{"n_layer": 9, "n_head": 10, "head_dim": 64, "extras": ["local attention windows", "value residuals", "skips across layers", "capped logits"], "lr": 0.000673, "beta2": 0.98, "warmup_steps": 452, "decay_fraction": 0.667, "batch_tokens": 131072, "doc_mask": true, "train_tokens": 1230000000, "steps": 9385}
Each number is 128 + 32 x the weight over its row's rms, rounded and kept within 0 to 255. Layers, rows and columns count from 0. Numbers have three digits each. The size before them is the row's rms in percent of the matrix's.

# q: layer 2 attention query, 640x640, rms 0.0374, rows 577-639, columns 0-79
# k: layer 2 attention key, 640x640, rms 0.0366, rows 577-639, columns 0-79
# v: layer 2 attention value, 640x640, rms 0.0358, rows 576-594, columns 0-79
# o: layer 2 attention output (transposed), 640x640, rms 0.0338, rows 576-593, columns 0-79
q577 109:072157115124168076141169147141167094154168151072178081133160107121151177114147162107129055108098145103145156127157079175189107091089069141109111076097092141172210088156139189136132113144096106145093151189087149102166140133079139154077166139
k577 111:149112088109153138156139109135170124143123141129091131179127155109092168175127151115114138166158127175122137128184089103114130131140106050154188146141142137086112127099150165112079062189101160142110134098110088171130151110110110077140111126
q578 100:158132111176121162121057086130134142083093105144070181127144123092066078132124089110173166073162092082140150106119160100056119142172117137090140175210181156098099140121128122116132138082109155125139145139147105122126097122185133179188161142
k578 090:161144147144149146113110145105099149155177117119126109126188130147174143074165128113090151144135109117135159116110120126137094143096137175100099077162097158197130141154149144161177157129135100142092103134119156141141081122138069158103121141
q579 098:086158131076147124183156154121139164104146137141125108144129136143143181193122132084117102117094090103122098132182129207156147105147099154160110134164137163138119134074132086105105126182077125181106128113112098095126186184125110115124063108
k579 115:107058096176163178133095113132160104108119138170154107106114147103135108110095122180184104154127153081102149123138155082064128125190094097148096170078127156083080144177128145100166084087125121147097104144141133099046146129116190128115194138
q580 092:096141138127125114130054103089138087140105127175083133162119157095105156173099158099155137097110115165090123110150136120126089153153161052143169147158120149103149112147106133173070142053121153122129147142111055099153079121143150121068173206
k580 109:153124150140089126150157105133133118144145161101146121073113150173128093078099140117126122108162107174120171146051120177163193127074139213122081153109076141169123158147106094156160164138116104157153112147131189113163099112126121196103142106
q581 098:129117105169108130122101118139161148109116107169075169184170126089096070161163186136085181120156152154104093109075122110073135169144183130160187124143151095109077180142109115105125162122124178117180110113139210185121136098143139148149160140
k581 086:115140142118143103061158168116128093195133052148079115138116131127189172093176134157114168137135143118100129092080095165133111137151158162045082136223105177183157122155150123130104160107165110158104106118113132182114132169120109094071151127
q582 100:123118144093134143182201164169106144157136196115121119095122131121136158118152143140055089137045159121140123120153120135170142093105103122136109108090137147166163142127098143144152107159128137134034156086100180136161191143078147133088091173
k582 087:078137118132094136146108113121161072073083143143102150153175164100078093170101131103095103123167107164104056132124143093119096158166139090162147108111132089099177132168102136081039136139115141140141106138165101088122119109081187105178117093
q583 087:134092168130128163158146068087128090072106098087175162134105115154131115130162119170128101157053146125118172061054087108146181161146133131077126169098097116127109128154118172161057018058201163083131174143103136145094114133109173071106060176
k583 114:202095120187094154082108172129117158087182165054091141127125086123133154073125087095102163085100062121125141134083173163140159106061132102142085115139194126122125095106163150156057151173120085168168123078109110184123119115132098117154123156
q584 084:064096184183126151103124107104138113167092134171111168173059133142118076148105109126184131066107185147085109125098137082106129133133206103107152115150139126054196140148155127103117112078162171120132087125168099101133104085160155116134140156
k584 088:136121119121160074094184157132159128179140169157163129049111146089148129068225105189116123153155157143131167142064117173133191195157107147071065101177130106178070109122168201125146139113129151124091086121108158156171176132129143163110149084
q585 097:142139076154107168117093066087111120073082058120114178127130170109079126102136151093116161115086138093144091159099142164071189133149124101074131148138187111132057124164099090111177162098144208107143138123172124167119117104163123145187186076
k585 092:129134125153136145125113159028160117139096049153116072105107059136147165117134170187112208177104176100095128111099124108107116118164120105132135055167170115178131149119137112114074160098148094129064145117095163155045118113154111101066106120
q586 098:100088121084108144104129065072127082146104112101126174125110116145134108122090153156167154090144125172117134126098093112106043155110110078088129097152151074116126112199113127041207140127130127143117068156155088111146091116183173071125166086
k586 092:174110131134127111091158124151123165156145102104117124142122067108186122080146132113155233190120190137088140124136131157073178091145091121130092076156136136130106139120133120157127100101087125153134115103094152133092142140173079134110112191
q587 103:117155123112113163163137155183131142115098130166169118164109148135104170154085092046197094111155114139143147142152121181056080121164137138123201132153097144164156085077156113161117117095108106120112077119112132109106160138138089173106167081
k587 114:111135161142115100176132119128159126191105130171138141121084142113160162168121126137184143074135104122154090131101113166091127107140159139139112186132169201120088139170096194144176107133087169149160128148161116171140089064128174149127151117
q588 100:128108129100135096122130129170154153160066057121122144058096160129088134102163073151096162167114090138105138104108074148110069135124077111151064108124122118138155128102127139104182171226099125181076067119093154110138126135166132140107089042
k588 107:124152124121117133133146068132108104151183123126155143078067116111102129078087116142187138147143185139109094088139101172140139187139112099181157089112148070104132118192105135106128144042187148138175188075116136118091089112114202131103112145
q589 115:083130081138192174131081133151186151107105117126117126129134143184173144130072150099152075140085117115129104199170158182131095096140178167146168096092140167092156126141168141134074104155093138174095155111111174093109138164112104092132149129
k589 110:138089165152147117193094100105117147167112120160130110186068122076078115090114163106114090082118085077102135113091124125094152147191139129122113202165159169109112124110148137120159140108062048128155110131150109176095115085152125120114096137
q590 084:136077160178068115144134186132112122156161142125153132152113100139156126156095117142195163100123183125159191197088106129151130118133149098114157105183174120136145141115160170141176101123127182103060126139105116118121115118148223092111144156
k590 111:149138178114148131145154142122093089127103155143105122061125138131083142120150117149127152126074089130125160081134139219102120119183140105122088139101115146100146087139155100140152120115080113119122078093111136149124148119112098121065120156
q591 099:076110110162105098125063109140116132157146144156129134168121173099113102189161120123153179125169131119123153092149135111085139146128175075127143154173099149122129180120105082142125145055148174091138134098076080165118092104160148112130140152
k591 085:045115174122154150090130144131140056160134126147094081120147153079138154161105087134105225120104131181100133176142144185147075089131111165052152139188145162132159158125168112107155191133128142108110080098151184140145192115117086085070173033
q592 085:161170072135113161131141137138114113161127171095191118144200115149147187118163132139097111210204185137136119141087093141136166082118073124128116077097128142153141111159127139089128159192131150153099144100106195142102142140075191110108142144
k592 066:099157109113106120147154152112111188079171089091125117183155090167129142217155146094090079115106122133137098127134169126153072104125109122193141090129154118158131153114143122159091065131137196098142103158092083130162136089136131110168121132
q593 072:193149127158117109142110089169116113153114121139191145144111146093135101175089175139182136097146123164136158123143104113093106127123116116141143102217123133138129132102063113123161106067156117123100123155099141127161112084133191103105102115
k593 117:165121169151125144077147161084138100179173118125130167061110087138095097078127107121138192098075131137121120107075136188162101128154158168121105128122153132131100120135145135139148178116116112103138126146121125159104152184123103163093125096
q594 087:138083127171136151107084122156164125122088096138122172154087144110106090157096053167148095033160167134104129069139130109131143126165170108124143135120091155119123130117108144129125082068154147113119093173120105164133080133158159092150071127
k594 075:137128163085157096109142149097130162117100090135122113125191163065116112102178082160095144151155106153149210078093142152149161154219119135081161104090163101121079170164190117134097141196112102117145139098118182116131119090158088138095153081
q595 090:168184096128050142133095113092142105117146148168125115068152131115124194076155167127071108137174139157088120083163078141146073073124126170128140104128106127099121133079095126120174166124130131144183096075167124139154098152152113143153114114
k595 120:168185115204128180145081139122180189126181147127154060139119139127191146161156114132163083083087150137121112144196096105180105151110060118164132115132135104183117177119129071130115083134122108154140149105127111155092082143118172132168119183
q596 107:144115149080136174079143141116155156130152134118162132115156168141093140158108108119097080126092120146116157152115121086081163155097151072165147167133145079120175169121157104123038111088132164153177139160120102162099107166107153120114080159
k596 099:058118089117149103115143112171136168074118070113193090132140143211146152123069082161168131098153101160130137165126115102161142121122171205123103078205085110148108123101188068148174119079144152060145110155120159123094101088112094073134171139
q597 092:105078134099096145084161084079126124109133074137164187140113217115118104161093104125142178097136161102110123159058094099139103110150127151180112157183142127162134176193090171085151123065119079126143127114148160173109109084120219163182127104
k597 101:154097094142129084103093134135120132146163122087161144102180078117160155108164096084112164158064114170058111102118157160093093127154162115116086147154132128123063147149146114155149172167179110080139167088108170155149156108147117093063096158
q598 087:233119156084173120105155201125100131134225141176139132081098136116143146111127047079115110129080121112129144170150129118131158141096077130154122122149108158130127077133158138149154108159181157119144074171129152193131106145080069151155118129
k598 112:110096107105138148189128085193105162068112142120155135151146167136088137201090130127127107081103116195124100122133163111179100104102091045133126125141120122118135140131138092117106113163111166087157118137157120144146179096129134134133124146
q599 107:173114200106104142184155126123137102116207152085108144161059096099156125118127091165133110034112156137115162086151108092207156110129076091148105145119172145172112094133092176123119081122169118187141145096148099138102118142123133149097091146
k599 084:165132047189161118071083077133134113108123124106137201074185124139069082141119066077135178093186110107082142143069150082101074091094119100143082157132125147095148163135132064133136105142211107148158092168090150123192146122131111108110132163
q600 096:138112115162187082117130156110111115137160142130100177107030116173122051110111093144165097107103159091179114092122098103187074154138121148162067105133105172095217149084124136209168135128141132112059140127098124159124144103143162168108135144
k600 129:131133068148141160116137143114112073132088122153142168137168124123148112076155060106111154159130105126115150122101122118097117084105144156097115137154129138121145134143209119131123154125076080198109092184129088140156148124135097083148088106
q601 101:153180145135133126150126161205123118142085070194104101168088100110072159146098097074143105093130083133037153076145126143102120136132166117145147146120088151130136139137113156133133084110111117141122092110072172140093138087107147193133125154
k601 085:100097174076130151094064180095126156151156167158128128150077121101127150058115148158139135108137191118139157106092136184217158123140117150099122166134160131114162166128051149141157145129112076133151141199115126133071137075186179130148163094
q602 122:130105136141139217134103094119140082180147133146084139061158173137135070097062170129151162142136125140128139058157139145158116138109157132105066097141124133120163120176208120129113165160155084144113122143189142084201102136158098068127149095
k602 091:136172131136144116180158158069184150072103159145109084183115093104143091072099091186110120145179122099089156115145120104136155159160085115095147146108083116071085129102145126106141163111093147140129112143145149170118145119079119172068147148
q603 094:174134151162088152135183170168114189138148199155102110115123089099146105074121157153147154079194106154152146119147141112133157115165084099106093094133131139143190131115151130126112160033153162125058164053110151145087180121131108135139121111
k603 129:119154115135158128137126120110170137111124132122092120155157134138119222152107085077115141144125130127101119125197150083165134109128120096182164101111132103125154095112094079104069088100093125107142094155146045132156124080100182085155133094
q604 123:144148180094138111094093132074086074161147126101061141137131162125065102126086108158132151109124154198120152139084160109137174158109141075103141143126095118100145167144144130125140157070096093115146069172123171118140096152140075125091117146
k604 076:149112066146157121159179087133164150066142171123101168110178129089125143126084191128143140179122071098118115139130125164100111182130121048208130089098148142125069132144109174140111091160107131171179185062121145173172141133145166147136155082
q605 092:125149141096182101146158164117126053079113125144085107145146080153155166161116058106093119114037142080118106109086126127139080160113109157145129116142110147082164170158167115140118096191098154136142181190113120123167156094128185167130147169
k605 156:127149161119149121174138133133125151090129124081132122183118118110119101153155156076144102136164135129133179178178149145133149147135115116165201179102171116101153107123113196122093095160107181123136193125142117143104165113096124075157093163
q606 118:161184108078147162120142131083115110164151112103140071040155181099078083176126121118116125135126133087165136118151120128048123158125123061184133148115165117104096093134103168110098104125103161139108167134140146127089104131125156102098146086
k606 107:089159159151164133123167134192151092075112111125145121181098140163155136070109144134121197103163154111111120109118127130168166153151136211046071161116140066156144135093145156113150138074070092065172115181141142103059118106110096124134156099
q607 107:133179184056152143147114165160126086151165163159076085108114117189105166109144185107145048121159114081135089121168203147103098143106093140104155114104143121145100093081112130150128113105098138088174133121073065114130191170118102137196183185
k607 116:151073148154126138095104095181111131190130113202107165132105138120168112127143118149117196121116125137131166136099132139158100099098126132134115166105112122100145077139145155152141157130082139172100116204154123159126140136138089144031150106
q608 119:136099146200176129150123119133061181163130118106093134113069173127115069136162109129091114081085161121146133158119137114159088109097122084108114167134164148138144124160104106158111131058180127142121138081123109114092093133151097143111065116
k608 115:162139115138071166142115069143121082128155162151126166155093167128105130070129156133072095183173037095099130110174168022097172109136123186063079180143126108120176137128140168145117174082062129126159144111199104089110130125115165124118122097
q609 118:103092140113131138182197139111166085154133152150153140178108151118181065108183132099159177075112151121094094098147119053210191173109116131102168137094133159151156162169132162119104139145161155149123069097139108127159121107132089196170146126
k609 120:101098099140134102090113102101132126181110135100127190089104155046165139139201119085071106145198140115075138160143124166147137181118124162112069140149174114084094146138088162090098204153123130158157101142109093118116213128165141108066148131
q610 122:075124066077127153123128180163150117068131102124096138136061067138170182111127152120120144088116089124096145103151099115145077119155107119114106108132090109183095112102110160113191113129133128142129120133097085114073164147181103122206143136
k610 117:151100120099114127122068146127121159154184109147163111096193117107115172113147121205104141189153136100098107070090168129153109121119141112171091144124072110080073133131100130141072124109177116119123113161100125152110078132107171155112100106
q611 101:195154150123100132114110098074142133127128092084149093101124144114117124176119161150147094121168120102141116125134142137137157125113179092093126107137163099128101146152136148166139112119167169095143155148126138140110062124130150068165084186
k611 105:106132181171099153108170166116105091160105111166200182110124120154145094131172108082152111155079168173119108108118131111105156164112140225143144160138145055186123159131164129113124103114176124120069141154141168157101131147116130121099148093
q612 119:122090181081174091149113137154137154097141176118128113138097156106136106157192160062140117139129121107087087134121149171124093090147077155129117088176123108189118098154133139125174128115109108109129175136113111122117111159148122169159083124
k612 121:105147079118056127108126102084103134198131156164129071137131111104130198154108110145162111063144101118152131130153144104144146094087144073088151162119227165119077153184089120152093145167148142109081149126204162131097133151121140110054144107
q613 117:066140094155183082131105155169146175150080127154105109132154121121070119133165129061141065155133084110065115122146178152108116113058131148146103122156153151166124107078126159093108116160095130129154067096090137142096124228108102159091154169
k613 117:142112071102122078127129122125097117119143111068129149134118171168127164164072175117113141101128185081133157105083094077159152152103139136070092111113143125158125096136075141096167126113114070094074144112216117108130153117152160132086167155
q614 116:167101123162151137151115105117216148206118154095064088112139204127185151139151141094110138105121134132144093167124134117085071110095134069113134144130118198066127135092152120132121107086125109093153114130119113128076113135188133112105148165
k614 119:076149183108132146101109120129142150155134112146149146142090128110122148150089130089073111158151152137095108071162112126067102141106133157123110112117178128171133175180159103149137161135171209160105158146132149127105131135170096170118167108
q615 121:152125125180135194177124134177191080158157145099134142196134183158100108115133109070146097082121109073131135136137158147140141181183130114135149141122112128092100165105186134134122122144155150149125127162149119132122086115180135114177149107
k615 117:084075133113155106139082133037154136109097070183125155152128104112128114064154106109122086127132182159157112122076114134114143164108171163072162062152123172120143147085169121138166139119090180066095110124066152109111161147093078140097143132
q616 114:105133103145143142130132114106128110115145125075087170201126108034135129107094079125153055092140123147158161173148155104163180126111093125151071134160128153162177197178156074129093117097125144122134094135123122161130160089101156105149065101
k616 113:174103089145102142109144128102113128133073117132141162116137157162075139137124147097109121095183117140145164117055112097146119129139117141080093129133095158088094142141124093102180203136099178152094161127139145125130142187106130143084129123
q617 111:052147053117056139113115191068177096123130142137087113161143168109143128167135120057153102102145124140163087156158171126143125150160129085153129162135156086092145109093173120071070144158149091137057050141100114121130176178137120180141153120
k617 110:104089147102198129120107101139085149112099144069124172117135081161150139154145087126124054129094155158146117148077133120186138138078119124108135178188065164135145124127112131178121124085095136101080158101062062131160088144169165148145108114
q618 116:034147192134131167182137148166167139124124151155132096167140129132131134133084090114182104122132098095163109133106152173089187169063116120119170127143110157144179197081191100151085137099097083181131146154128123157102151177138096163065105150
k618 120:145100120060134154118122085109123122140092120148100164129086103062079140127090118132153106130121104099108132156120159131115133103145129210128121077132122150133190077100138161125174147086137164125180120104137034094123064091138135199124123102
q619 120:111103173102135157131094132076136099147070108170129096137125089107113114143137165154180107108130111086107060165128168187123144144018086117083159118098142138146193127111178101118182174102134105065116074159127130081079167112172125114163121086
k619 121:142204193112114142153149107080153152123141095116127159127087125079119116120197072158093141158140126154148172150202081117127168143174115131141146065102142140116093109122118147122134106169095231153113174155094122136116116135099080197166075110
q620 105:181123146153183123144144106185143185131123133108102125129157085177127114162108091089090098152106112113144116102126149137133169109121137121138153115140140124097188163109139138093078088128110128111130136138166105134094133175137135108143063108
k620 106:115150131111077153079087091133102173181105098195173164129119112139142092048156091160169075164167155112142088110103135106091136143120175163063104130136112119151092139125161161138120127094189120130131079122093206123139124102137122127135137166
q621 120:119153135126150151140119126112066166132129174118086183153141127048116159158157089041109150125188121062181175093150109120151105119122066136203148153037181119096124125152158109120157153128133081156114103116117142142102154154153121171180148156
k621 121:115123153171070119105165119163134088166152106148139153174159173157147147164109135143154194137121183165137145174147138101119163086096107146110149133139124136119133142137085159169090085141118134125134105156085135104169138095181165110103114097
q622 111:136115178133140072115108156134192166106137145115148135153089124100107117104113100106140127121121125125111141127196134129116098204177154135115148133066114102102088073078077134151121105153218099124185127096162167095122185105127124165116133132
k622 110:199123098131165164091052141191087139111072123126127127136151124115126132093137114102114110153152126135159173136150081128163164134080158153186175196116133123146182198174136145121115124140133104134139121164120083163146123097127078134139167146
q623 115:156126174164142180149095100147083119099124123197148087173128086149093169058142077148113153138150127127150168124082076126110181074172150101115128103114141137099169117172116085161120137142111101077143083106200057142152144094146145107163103092
k623 113:096134142147166120152148112145158160126115135101158131147148167114140158165100135110092129127093145181140075157152132135148113109185112133147108127135126125136092102119183112126169174108147178060096160056132113117168138134129089129090146119
q624 115:078083108089185167154075083147134142173124157088125108073127121093140100136114171220138114136131105097168133153117112124156104090110138117190123111066138132148118132127104121082142058127162073189162150117143179129133144141139127057135046175
k624 114:112124163169167155098183145193130126120163043207115165129134165096080129074153089166127158171134076090111091157149117069109127106148125107141137155177143113063073101149162132162161188080090078119119171124137110134109068150106051142092156168
q625 122:119185155130142117113113114123104092163109063052128086155108065070151180119165136162102156166140083143138153125117097127123161131122113178142122119150135091177143073147137131157161164161061116115142101188113160092128106075129077112161122168
k625 119:115123160089092181144113131122090107096146092162080119177139148082148118072098136157192137095168219103135093074202159171190108160159171091125151101135108095067117097089146146069136087082145124074164168176096160098109097171131102139137089139
q626 118:107178058095125118117124132150156090186075132115101180084087123145113114105162161121117078160125133087079108106150137134170130062110176120126087131076097122079150117092033117153102096126132107077155090190144086130152127117152062122091118179
k626 118:093154132158120135093117182129104180138174068173174088090129171147144095054127165146155130128239117043144189129102137095057151216130099152131176133071161137158143130132152201109119111130094098208095134153198163103073159134125154167232099088
q627 102:099106187135155136155126160150133138143135115161112130176083136117153158106135188138141118152108138110101091097114183164098131150096077109121183169099118105159116084124167097129122152148115080193078105109117112173137159173122110205137127113
k627 105:117101110101086187140106083152106154098096081126101136129149112124132166140118130052142099068082168104146136175221115075142123097124162125184146142150189127125167077134122113102156094173139137080151130087174119132143178102170138148115132156
q628 115:134116147122147125105130114114113143188188117189147139095157199109115159154107155089167142130106057133136086095143135131060130120132102152093063117178143132138127110112136142096149156063137114096124140095137102124064156110085114124116120049
k628 119:133103113130131134111089149149151114055132099168143091110086130170124095096093098091159123136108206161081223082151172167161166128096146105112130070143097123125101069074119050099124137128081172137118110153159146123128182068152148083155130139
q629 123:101163166085167132127144170150151151138147133108143161098108168119126116184142134129145151150084094149075116120124134167078101144114151073117120132123148100053089151150150164124066133148172107138177134149118166138127142165131162146103144163
k629 122:084125138148172142090062145185090117111150114138144098115117125094094221094057148119134114088140145034108153120145165071187134088091164135187099144175149144155130128122077105134120116147138160120121186142124141125062136102172158135161140104
q630 115:101068175129149141114143195131121102132151089084116137102122132102111161078086077145138183108042089125090116175137145149076113215089106140140080137118114144190123098159122114122107077112088088101138111082104122118192176140116138131118185100
k630 118:125085049110095150167090058158066098093144127125153157094137136175100127136050132140111123150127135150097076156095136126113112069116116121148167162134089160075100109127087047103142220149158153127187169083165142134150154049146114164141158146
q631 117:130096156088153123101065139126149170160107166194126155130133143138098089086173167150142127115080149097081110117170202139162087098108163115164164154103153112136108062153121076145149175096119141055120129143093143119148144126106116112129089128
k631 116:084171128129123151136171153159121109116099071095090083161110099134139129150130060066176138114161157133114143170121031088121083120108145148070204208096091133114139071091161142123131137141147165172192125109145199141160137127110149092208128128
q632 113:096110097102172121148160127173150158079154115146169065119092108149097116118173146138134189144165137059176136144156157143144115104090110148168112111092092142156098099087090101197135099143134096145152144112157140111159182152111124115145084090
k632 112:135141140109162200173061139139093106081165118154094094159131134088091131070077135151180144136156087093099168147212132097140203094079117120140140167130193095059125069142150115120174128172105103135150096100130162120054130109117101150136119170
q633 108:117142128163107165115146135077142095157152130077143165112148145143146123087113119133078144119058138147162185125069163101110096103135136159120117138081147066108111130178128183125114135100159103164120168148066098153124124127097080142082149158
k633 109:093095072137065164150080097129138157115087115115110052115137138166101142185128061066137086114146111114144072196199092081115081091112128081161110148127180138108153174076179070141157102138160088118157184092149162106102142156155210085133097239
q634 112:121122123127122177142162079106144112106108146084152070047103153179074132179116163095138075176125182143179095130088155090134099079201113112176168101083151165143160159100065164110153070211110079152118134086165117159097149155113119108107145101
k634 112:129095212120131149103104118128113127148104118149078115097156113087185098075146151198064185127106109121116132142117125103176106097096129166102143145094165104163129081177140141103102150085076092125153098090119201102120133137114055158137141118
q635 124:153109097147144130145176058096147134157109096123151134088136161102171155168150122150120142125135125144089101158114114104126138121148095115123122093169120119103101104094089165127102154164082120166134113172168207104123102150126078087093168116
k635 122:129107183074051176190081123139141126102103131139080100086184099149094131061128137122145053149143138113096079105196122089098091093167183163140124136071145070139167119136085099159109102125176145125171120103157134115109144097131120078108110120
q636 124:102100068149137154162121129098053088167163134112126144123121111184135119148135091093104164122113135157123133119120112140094124112097140095127114130129098140136105122082089151159178151140132136124145109158173089128158062116120164136143118122
k636 123:077155155095127101166121186107108106094198105103194155056118170137125167106124162192120119119172131133120157124114143160139145118085144124131079046134057122141118120133094136109131137146228166142132164116192068123106113133114153098150140080
q637 118:137068131120155115114170210080122190129150085136123153181109070057180126142071131098106156183122065164186026115162103110118127155165137076148099144115183132118141100138131138133163129108092116114094125107151099134137112103107112132136144140
k637 117:138150173144130142095144139174130091101157090090167169130082145144084143139097152067200125121085166170090111108122146077161129137139182148103147133188074118162146069124123151130086123066112093121039098097128086131158137085132121149188150108
q638 117:151117107093148165153146153175177117114128106154154088126165110129129149160110122151177129179118140117167178071096210153117126138146127115112108133195111151118168140116164094142131106155092089133130155152132091146131131081108148088102222141
k638 117:154110155123120113182097164061137146154145207096174122106088138126130123149126132140106112075117153077161124166124087152175095084131134072126160157090142145124074124085242156139102110117129162073148137114176163111087166109136187115151118087
q639 118:110133108141111096075132142152124194101135124117106124105087176074168037134087172177035162132152065137129094163153112128115134086159146127194126131146091129103100121090169127122102141164098111180130182126131194082142146122117161122143184140
k639 118:125083158111139108138111137133133108138118105146159109152107125186120076133112110111175101206163103111056080103139093143099131150241144159047073137077092110161161164158122068191112139093162115168104088183127134109132139082144081151074123112
v576 106:131136102162070202115052108157136140130133174104115155076137098100095101087122124181122102151082143145178142100116143081089150139104136105107107139104173116152080093152160088140085149097129101135142110176115134145115123173135156129119187112
o576 116:034139063056148153108166177192103189150116162161142122149075141175113150114170216149149131103157154138150145051130110134160125130069066131116117155074071072104148124101112149203095121115138118136146098132159116198085130139091125134110100116
v577 112:163155162109161160108119065114192096096174132129134055144066135158106150157083211115091141124130187119095152052092148125109082158147108060131188146113206142083120147137111073084060134125204111134177120185122113142126070132150179142158142152
o577 116:090113120224160144074054148130075089136151143097125104166161172159126104115149173044166188160112120117114107136144152120191132121146114104158158152144167095139166121136109155110099167123131128115138164108144154146154168129084163154129096066
v578 109:132135069122144172140127092170080130178112083119118182141137129148131058114143076049119110063124147042154132144135096156132095105082159137123135185081137088176113117115147114114131104149064133113166122194098143123086122112147176073123186117
o578 110:113179092146166156142108153078128130135150133144099080148067097132174124167115104159133155217134123097141181084128118141125170154106122151105143112107125114135133133121109196172126140122145182158121154103135148093089111106128156107077123174
v579 112:090155147138200163147102086130133151180128167109107102130077137132092153105078138181127160189116173175152094154152129133158171097114105108099128153113175111092185130095170120125101112118179207165109147044098092155141157132132141107161177108
o579 113:125134124144176113113146226129137110108184136095131105162084113117138130097114116112154090104130094155143130146182208137178159161169111148104165160172112179150102135139125173119126119124116123173158135162096126129144099078133117141105159149
v580 105:137057111138148064127141126109111122173101130115149212152114128124131102160147116129166173096153124136122079172140114124132078104167123111102132129145158135151134132143067198105127102137151144190136157112117139108100152098134110198112166152
o580 107:144151118146128121115143067149101121107195077164130113083133135159182070111142077125070178129118191117125140136119122138041212111148123155089098150126132186103128163122113155082115108097062113167171094075115138156105095121097188100179161113
v581 106:129083135060164109189105101129082184136097159122136092097134146107137102150164109111138146165108157173131131122081163171190171165086101204159103082101126104110154154131104162167098189086111115117135120114101106166110147105130100067167165128
o581 106:146157203075159098134133170105165129098101134177085136171130124155175179098137127111131168125163108157089134155158126188118104122107142137213104177098113108121150143128093117109090164130072099163117068131065142149154118074119081130188098142
v582 115:122159090125101132113153096119093104157094145117082133160069151142106199131084115162126116179122205140152153093135156128116148134122110172091137133170151113073148157143094122138119124120086126121124177060162122137119130057118106084124135139
o582 116:111145129111130163129098132090141148159106100169119169114166095138143094124086131127087137116080127146196150182139129145105129115092112121145122126140162196148107148171142153145217137155063119104048083109139077140118165120125116118129179126
v583 107:122119169126142195187071107131116127094164151158126103129071188146102154087112172129144149158121143117137181102111121074150098124094153059076122172149119106122092148144079163150120155123162163087108108077130106097140042118089115032133092147
o583 109:121148103175105138127107097114089125156094144108122116129137162173161168164127168148137129154149124140167119110111154152114123140112173174055100102154126192091119102130123083126118102143164123137099130131164123133142133178195120144155118126
v584 108:142119118110134159088094157111130123116155107097131094154143111116177174176166155130122145133130143153127139180136136150171155144139144175110121120086119114094131131078138110162148143132166173102155118071131115076188151099190131039132188101
o584 105:120136099077138107076096079095124143157175154136118066139054125108181136124126129106145115148115090100140124154085152141138145153130111131100101098135139151144108091160129145102162100098126065140094146095142113079122110113132154128116156147
v585 110:128100156148110146123102119145101109059147086160148087107141148127096173123101123158106141177119107137124156145094190142129168113149130144139153094172083120143149140174130109103142137073140161152087115085161073132119085112094086106114122123
o585 110:170125123175104101101162156122131097099130159155108108154149197088169168128112127139130119136084101147122094118126126130131117098088146117106080124099157125189114062129139149111136097154114122196136159122138128114099152179178156182108176128
v586 114:137122156114176096099089147171160184157130156150168119161128129119159155096164100076149148136054081141146112124132095150166151143079113186125086168133110095187132181093060136107188134144121120090132122134117208120093165189116115101128120089
o586 109:131128110171073131150112078128163126104095166124153187166132109150087081097159074141115145135123088109105111104124120098060099118133093130110129162138144138195094127146162127162123102094167147089124158085115073062093139100183125125184160161
v587 105:158111106138145122158141118142156140131166147107132064149064132131139124087141163168052158155104108183101095133088139151147117114206087147144146130156069138120099181105065145072136096075176174183119127095142125137084129120144146165155117164
o587 107:125091128123161111113053128111079089062085147142144140126111163127124119169159114088148090196097057086116110093129125126118141119146060113173111066105133122144113091082104102066152120073144103153123146087121096087163077144182146169131139124
v588 110:178110089119062084128144075125127127158213106115127128135128147136104163126093162102098148126147085150130138122082091145079130072136153083123137187137110124109122110091184189095173143078059123112084125110087096142125132149130173101117094146
o588 109:153117126144139078160052080137128122113152121108133213173107119114144131168086082182122133131132139122197057089161196112144135140145133197112096067153093134108147108140148093112090123134102146129095101162128124144136072160172118090208178142
v589 112:100146147155130181098129167151208085129106087136146125096082134138125173077091149150130117103134088172159130095131083137153122174149106130094123063133091092102079111131109129083121122135212104140165117126165090155159113142099090117131140134
o589 111:139132106185129120091163111125153096119165142117119133195103124094122185195147136112148100076085128140147143157141148208173095154069122107179204162089143118154120149087167120091059080093104119114092123151098088079146142144105144124100127158
v590 107:125193130118148123091129142071089138183115158095133128155186183113161152138135109112145111109147153057153096100123120149145095070135140110148162153113156122144146131154144136179106064137122121100126133121155100141121119104102146092155122119
o590 107:181117168111097129102119128112176094089136169071179160096145158155127114087126104079167125182108092130130114106174107144178097085140126155139161105149086094092140141169105096179189099138122139148112160118103080153170168136148068082160159147
v591 113:096110102164127133110137157138184121118147113100082086109127159141077194115061137108094126088134116124112093133163167149070113190037148099126119117127080106095123088180120042117150119105193131092160121135067147135134045123127150169060122096
o591 115:169117061144044145095080174171102108111121113141074136146166180103134152086142152151122179141174128109152188133143140192176106126089132173058143067174052149170047129166116132152150075151145153121096087153137111164143092156124137129133144140
v592 111:128144151150078127116169054120173096146159108091153170089076172107096152168115170143118153072180135145158137041136144159102089065045157097116147139130121183093100138121156097091070122140153077176174109135164119117101126108133170161133084199
o592 115:097131139144127091125104125119182104139128109158150130108150160173109104143110151075128161112157132092152127225179164101107142134108163162144124079058060129086117134087054192115151158102096158092111120114166061127143150128148111152123114114
v593 114:180149116155121126095125124131104139111191063154156116115168160111100073128150150098162163148049102075113144182096084208133113159127166149181133101098086112181117134127105086156181131135111169146137096148141114134092127141172155112114075117
o593 115:144139191038090162124098189087144119135121160178117105168090169145091108141165147108194131173110121137153153117125146109176124122104167182081140092170119123178135065108138097151165154191097142170196169106134143141141117114116109177162057111
v594 112:152112118128122099120120110116132164124122091176119216108115155123092103164157104110136125050123114093134130127156120129129155122074127130158116184074136167112102185150153211109117157201120190119155119114152179130125169127138128143100056159